config.yaml
n_layer: 12
d_model: 160
n_head: 5
n_kv_head: 5
head_dim: 32
d_mlp: 640
vocab_size: 4096
activation: "tanh_gelu"
norm: "layernorm"
norm_place: "pre"
norm_eps: 1e-06
positions: "rope"
rope_base: 10000.0
rope_fraction: 1.0
qk_norm: false
attn_scale: 0.177
bias: "all"
tie_embeddings: true
parallel_block: false
extras: ["capped logits"]
init: "uniform"
init_std_qkv: 0.0534
init_std_o: 0.0
init_std_up: 0.0534
init_std_down: 0.0
optimizer: "adamw"
lr: 0.00127
beta1: 0.9
beta2: 0.98
weight_decay: 0.043
lr_head: 0.00511
grad_clip: 2.0
warmup_steps: 403
schedule: "wsd"
decay_fraction: 0.879
decay_shape: "linear"
final_lr_fraction: 0.0
batch_tokens: 8192
seq_len: 768
doc_mask: true
train_tokens: 115100000
steps: 14051
dataset: "wikipedia_en"
Each number is 128 + 32 x the weight over the matrix's rms, rounded and kept within 0 to 255. Layers, rows and columns count from 0. Numbers have three digits each.

# k: layer 7 attention key, 160x160, rms 0.0907, rows 54-91, columns 120-159
# q: layer 7 attention query, 160x160, rms 0.0916, rows 55-92, columns 120-159
# v: layer 7 attention value, 160x160, rms 0.0867, rows 32-63, columns 120-159
# o: layer 7 attention output (transposed), 160x160, rms 0.076, rows 32-63, columns 120-159
k54:092183153164175112128125095071089110107147095120194136152122195102129123134112126150092146150089112106143127152089124127
q55:118122108096155165134141103132139102193114112116115162113115069149117121144094123072113090162170099139087164158107099137
k55:128205123129144158126161112068124124144165102098175112125102128134048133103152162118152104172139122117102144176113081136
q56:168149144157126164092155181115154095113130110098125112174130158091147065093130108139130054112146177110114089121076125050
k56:168114157110066076071102137157154154118128134111134104117170140122107131132103132163117100116141158116122144168113139027
q57:160117172133078141145104128141163129081140121158110120139093113133149104081113169126108137123173150196169055117118134076
k57:089056086086082119116123116176162169139116176097109125081127106127184071186109077121158103097144163143129130128120126036
q58:128108179162141145172110126132207164147140121105140130126126151148107112109129086158104079157117098141141174111047173109
k58:161139145113110120103099108182186141125100115165120107166111130098096176122113133176086127144116088140153180092096143204
q59:097106118108154148195047091138098069151112101094136120113139173105135173186128102118112118113088161127048079137085083116
k59:160112123109211116195081129180172074143165131108169158122121181134098138136181134120083187120112116098102121107099125147
q60:086154090141115153144113079145054136150134103154112142141112123095136187197133034087107132130139051136053176125186140139
k60:139184219157190091211141113080121089096133121141164161141151186077123130072109140127093094135110138127106119105065141145
q61:113155117134128085134153097067145095094118183205165121092125155130113122148135128203124164165101162077135105096134197167
k61:089077063099138160186133130096145063154102130152109103097151146116134150089133149139122158171136135111151153063147184187
q62:154129126102113200182141088133147160129136141089100062111128108170151117077185115128215096138149054185129216090077064080
k62:131083174176184086090155124151197155122100135130137131118140097114217072134102135176117142124126157176146168078081067074
q63:077128163163159119128138118125102110175085112124100100127179099113138126161121064135158108136141181110143114102105195113
k63:112110202097174093111138123138141120128152098050166095119189159126141114072127166136130158117139188087221142164137087097
v32:101073186107087124097110128136134153088140130148149110166193132081111130095112074137137124142127123091073129165036122142
o32:171204165101090151090125127158091083123186200158114118134098151142113123102143152073158112128132167154133157128135088087
v33:132102152165083175182159124092115139084110144157143093095106100139121101126152124127189087181119091077133161126146189145
o33:158110096111158169129162136166117149167144134089166104101123183080157042133165138151095094053137138166103070126134067114
v34:154115153113126142151106108119117128090149108082135145222113121132162129182120101164104114134134094205074127136179166112
o34:118134114119156126102141153124099089149091150108108128139106079127053183100123114151116132126101076120154170085117148167
v35:120121183142120109141148158159131134177151172156133129158137140128128151120084185046188131132097133143105123113130120110
o35:125105048117131117075147153114138096105101116126178141145171130121067101122133187148074151140154166091164094097126141159
v36:170116130159128126125095157125104098097110104155141173115157167165120072138167104116069131110122130126146141106110140145
o36:078127067109113125147140131151150129137134090146123157110117062159086143110097124151146120122174123127059177157135117119
v37:123179121110105094159112140081087140131141100164149098128127137160116179104134154151142158115145072124199107117081153110
o37:145065122167154225160156134108130156112174116127106141128082143094160107141118097164130090123182086105144180105163096130
v38:157117152109133108114163178165147120149081183061130121149061118106149160137111125084095115094100106123171154093085136138
o38:079120078163142115111116134122092098110086059126151176145180112151112152139142157112146125168144150073145134107147161158
v39:150187076113129175113146109097150120117095100108189155127125081113101170101100165133107164133152160113136108127071105173
o39:100133164118096133089096139175145106086155133165151080163095168129124105106125144099116107139113149119130104189153130131
v40:151171125127111119086105127142125175085169142189146100125142126134096084146110118138119136179103102122113101090147089160
o40:135154174099096140137176129128118061125163173071095153086072111170141137103098115137141088089136172105117169116117112082
v41:166117130121152131150111155149112142149153179078186117175118133126070071121164143131152114157120129082145158112097132122
o41:083175108127142161074154148140115125095127121177096109112141118173135125166113152115130133099140200142138079061157157086
v42:153135119167120141115151101107147134090104070144083150128113088150152134113112142193152130102154105047125167080109159132
o42:134143109102116167122125147188149119158103150152146137083105099096106088132124122110118108136155156143082090144164123114
v43:173132130147137130145142158126088135125175168115088093181084167130095171156144177112124127162119134150157095115185110101
o43:107125136089126139140129138091165170130105125098115118084189120115143110092138119102133096128069112102143112110121143143
v44:154144076137126099089168120145130093158113157064167108091040179099112085177079114162116110108131136083160169101126125135
o44:058114138146134093150082179143120114097087104098111156139161116101159131125143128106140154183115177086142104112132170148
v45:153162137143076141141074121091086149089187144107175134151072091207090168114151107139091091147131099165082121143170139120
o45:144118141105174173152171121175152126114117124141125151122117134121101141033125182157127116086146092136146144096100114132
v46:114117097118195100115122161151090077130104079148064139080099162153182095137162130121083151099114176117169102115187103095
o46:059107096159106068193123135086142134166069094109162159117146158104133099124146089122145123139168147083098126129108172160
v47:127099074160131153151144153139137166129145154099155108150103157207115172128111134094178170121128159130169127176145087152
o47:170207091099160141129085137122110129142139092139115117105153139158110136151115144177125109054132074167105133095158150066
v48:115115124164046157103160106119121146081095179135144128152105133114083128105112111125163142159096137090131134144127137174
o48:152160158092136146123127145163137082152174166151153096102145146144132124123120150102094123119118185130082102146116101079
v49:140148082134080095148163135086097101175098131177071128042150078187136097103146100157141159125150138130160164124164094140
o49:136072127133172148193128119165179135123150130117181137109113155108142098147164143134150141101135153088113159154105119133
v50:155131133144117172125139171102108085145122101169087088085193073088138122102061143164120130130123162128119143105155137191
o50:114129129117101167118122150134159147113126175092114124117118148104114094203126106138142107147124118113131087106153120107
v51:147133128125137134111178130169159143170181207099154138116106157088184151134108140094121106093115137178127106120171139100
o51:085171071122187096100139107123111085134060065097094150147171097131110139112122142149124172095112130093150131078119183141
v52:139149077167178169139136111116175130203159144083154144101108150132159130116154075105088152126099143139109183145170139085
o52:091140117070153105107099159097101184117077104157050135145143075125160136175094111144121119105130087120143130095165185152
v53:125103117108101171095097095098112202152130201172085118108106116098127095146150155104173092097146112097151128171162139158
o53:144135137103171160190143104086132117143215128092112098158175187124134153122123125137109173137107133179122071110155109061
v54:142115151097181138100128132099134140133161102137096160142123143158103130144172184178144062119129180133217159141128136118
o54:104117096148084167171156153119154143115096076136142098103128066111170107154114124112119157136154095094137102076181160122
v55:163132105149143118150119069094175093120128076039192168129198108158133152160142083169060149120144136119130182137092106089
o55:087141223117112120114105150156116141119132137194079115172081099118153136098130079118144094158109150147125180150136142167
v56:123075119113114147147108120099126145194138100165097107097124101141136191110100107109179124122113090173137137181131129095
o56:236132083133182154140115118074129151129126145102117108158138181125112111164125160166179149121110076175155116111136126131
v57:144106084086169114100129080113130131042067117112077127143145122079187096132157159196083123081136102106073188115070190091
o57:041116191115109103192120104120131084149182112101137154122115103090089150144137061112130154127133129129074140106152128088
v58:130153103128120165133105111114110106053076078158170150155120099152122115119172168094154078089152142126096057106111203087
o58:118103166135124118165151102148151149157171120181115157171122156079167114102111091146079113119146105159118119144132123140
v59:127126141133136133118110157136127115124187157191086133164119157159114157063161157058142131116125066106039140118059142129
o59:148131099063161143135135113154146134129097114167156165070160157077080164134132181137077145051099146141167123112151109135
v60:127107108146118147117160105150149168105135132109162127131087146047146117153089133107126164102126110095126207166165178164
o60:096149102097154122086138165106069121113140120083076101131171104154117133180129098163157106157115137112136112093150150092
v61:115098162123140156092132115162164161146128122158125097191187130118165085136099084096127158115116099126105174128092124134
o61:131118144155134089094130116085135123155139132090144126167164105140090205143113141172143140177097113156146130139104131095
v62:166070166169075150113074126114108121119100126142149143141148132169101130108141104104103177156135096114119140160159150181
o62:166183096064115107125137169112171132113127131141159085129105122131121168152099114115156071144105108138132118164116144131
v63:134142204109115133114116163161116143071067172120125149157135122056090105102091196122132061118138128167130081100103132156
o63:079097105145127165125163109153100066106160124116183128107117141151118128090134138130112138132137146129114101149110107147
q64:103138132137078185134077132113178091112144080117138122071119156117103170180109133123111111127094132120142080097118162176
k64:125124125123103113151141139126125124125130108130125115087116170129132125128138124086128120104140137103112150166113130118
q65:167135124112136139142112097127112163139110144076095149194119063120160097111140151121115152130155147116101138122112096125
k65:142138141129200108160152139129124086132163178080133142091178054148120099193123100085089129108128111200138134168067110108
q66:128142140179111128143126103152151094134110164159136138085109168104132132143176143134084104099174145096128112069187104114
k66:142116101087079148119134146146168174102108119135132106123154071148112114154097146087067148091122139111095082125083127106
q67:172138132143157128120138059114155145099167095125171129144121127074089157155137156120107144125144120091138152139146127163
k67:118164157113103121096144158181097150202160144122097118113121124209099175089163138097121132160145114176094148113090109082
q68:144117129091157128170076086140161090149165095135109166091150152124125154130107125123069116111088121148109152155184164112
k68:145149139114125116157158134137108098133138134096108099084141086162123107101127152167143107086131127156134159184159091075
q69:120110140120096141106107154194101150098150098111094170090125102113215092159108112120145107154116126137123105159095130149
k69:111108131157122131167126136083193148109090119145159106157155124100107107113122140161169176118141184095184099077193140141
q70:146190124164121127138084060078178159089180153124147128163098153141134173148155122106139110154139143141100156073111090109
k70:114134094121160142055033156192117116194088174143098098083151097108162180075134115118140146114162176146142150095049105124
q71:119170125120136113160086048084176129114174078156081117174079126107203165193139102177060146168138128144106147087126169114
k71:140128176125068091157210086116117138102159124145126113085137107216089088073126131113194108097089130124075195159125131130
q72:142169102120159099168110041073242094146160138159085105188125098162180181183082064117070170148137194183086206070057078079
k72:134113200133105154213192051108139139135124121132153120104152099190078093074121153092157126102087095087072133102204119098
q73:106112136145228073163127113143094096100122113108143149069165168112048161125151161112111158034121134149130094142155148158
k73:192149133125106126180123090093140143147122135132119138187145112168148133121163121076148131159113090114140165133120102119
q74:154185158185110143167110095134099186129136143127119082128132147089139153156145148122142094124147136082100132138089151096
k74:171184114138145132141117118144129158141150154132117134100131153109124180115166115123127116138115128134098113146116146122
q75:075109198085096155078104137095198137141144139122089126153134043154139135153126097124138149186085155123108134132110133129
k75:089114145131098129156221160102157119070104128172175135111131126176097049172047170176129115102131080092146108144146114115
q76:162149073169126111158162060156138102108141132162153110169127162138093134122133181140095159055150131135118112137123165105
k76:172177113131133122123065083125134182121144100094071120067093153116143149112159086139166144131123100159135164088170118077
q77:137146101170148100189162140152111128105141127148126080108135192133139135103133139184139135112124130116123156118107144118
k77:184175089171137150122102098095094150103136115148112121119133148111139147138154132157118083128134101122117090160132119130
q78:145130164090150116131141098163137096105131108072101120173094144171125175132141133113150214153100161136117081165133102104
k78:070086122068114125103185128168137071142070140103154114150146088151108078157093129144097129118127142173113163138159092133
q79:088116118118142113130076177113092101158133086142124159134185137122086108084159144154101166138146144123135108114189212131
k79:132142122126101127087105125126107153143141116135097069130107159134127149120125107159130162152129129190132106080119115121
q80:207184141188115140065134104150068186081132149124107108170100121102117142113140093157140087117099115133086141190132173125
k80:094142145175120097098144146143126183102161160108144134102113113074202111109096086111125121209112072084115114201100169139
q81:157140103093143153139134091155122102174173116149142158119148129150130134146132163128184153179179101127129177118144085122
k81:161147101082074153140188223109114151145126146150181148110088107154089124115149169188136167144149177137160187183142119125
q82:098151112152123139129114114147103171099105140108079141114109138130118126149138121140125084048123145141108147110165175127
k82:187227155209135144115054129123074220101171095141081123155100166145114214072153090100142096121174114164146116178146110105
q83:176095134131148095221115090107166139131189152150127146120169205085175127223092147217163092141168137101142189090140119145
k83:135098165156142129202143133059153152133122150174122141111168119130119089116140109113108123112137122066106158147079145131
q84:111135079081164033255113156101165000164169146168150180056162188143079150204067135168079171110135118151124106034187136176
k84:110088065114191105224111138143176021112083024128192117162124218118110136163104181106127121107108132117069137004134083104
q85:112135134143175116120157186135068111179120155170126142096182094146106115074116149090148177107145137092168071095167126178
k85:145109147160205100120105141176105047168083081129124142096130120147099157117140124114104123114136233154094096144118086112
q86:127152138139090102076158096141083153080048166115129168123124052140124155119176122141138131137118076140104221154117166163
k86:114105107159090158106094171183074168129164072141086153110132054160158172071106062102179174197153166115108165198127121107
q87:101115116140138073102136212076172089130113121149131103112183190120181099127084111181158091181115173120167189133125210142
k87:090150172108116098124134090112111114183122083080127122128228116098184098092134119055121064165122182079159181188154173131
q88:149062192103099135103115115115129168115089094088146134167097109121126119120184107112100121125085106128134102179095079145
k88:105051130073089140140104120170108133099148136106101153147117109107180159173130069184154146142161118161146093139124166118
q89:051183066115128179067125120112102104157105079146086078181081063201135110092125119063148155138114108108123174082134112088
k89:188200184211138176139157051102138153110126109129103144161068075117057131110120131106124071071154110151090164085144121061
q90:127170150167081226063109123153105255100084142191107084125185065136099123061170108087173092136179117110137092204126140111
k90:183120191195100182097118106085096181111113231142100122143165098172121133075223112134158102147134133130146064200116151098
q91:122070133092146137198164155102202101074120136155140095140139157154106094145181107224102167126122169078146074123155161096
k91:091107117066137091150144191180158047153096068116143084120191166133153089069130100148111087098190128131127058104184131208
q92:137126134159137173137080125157114097123140078123118142139149126108107133131184162100146211116159144157148068163096080129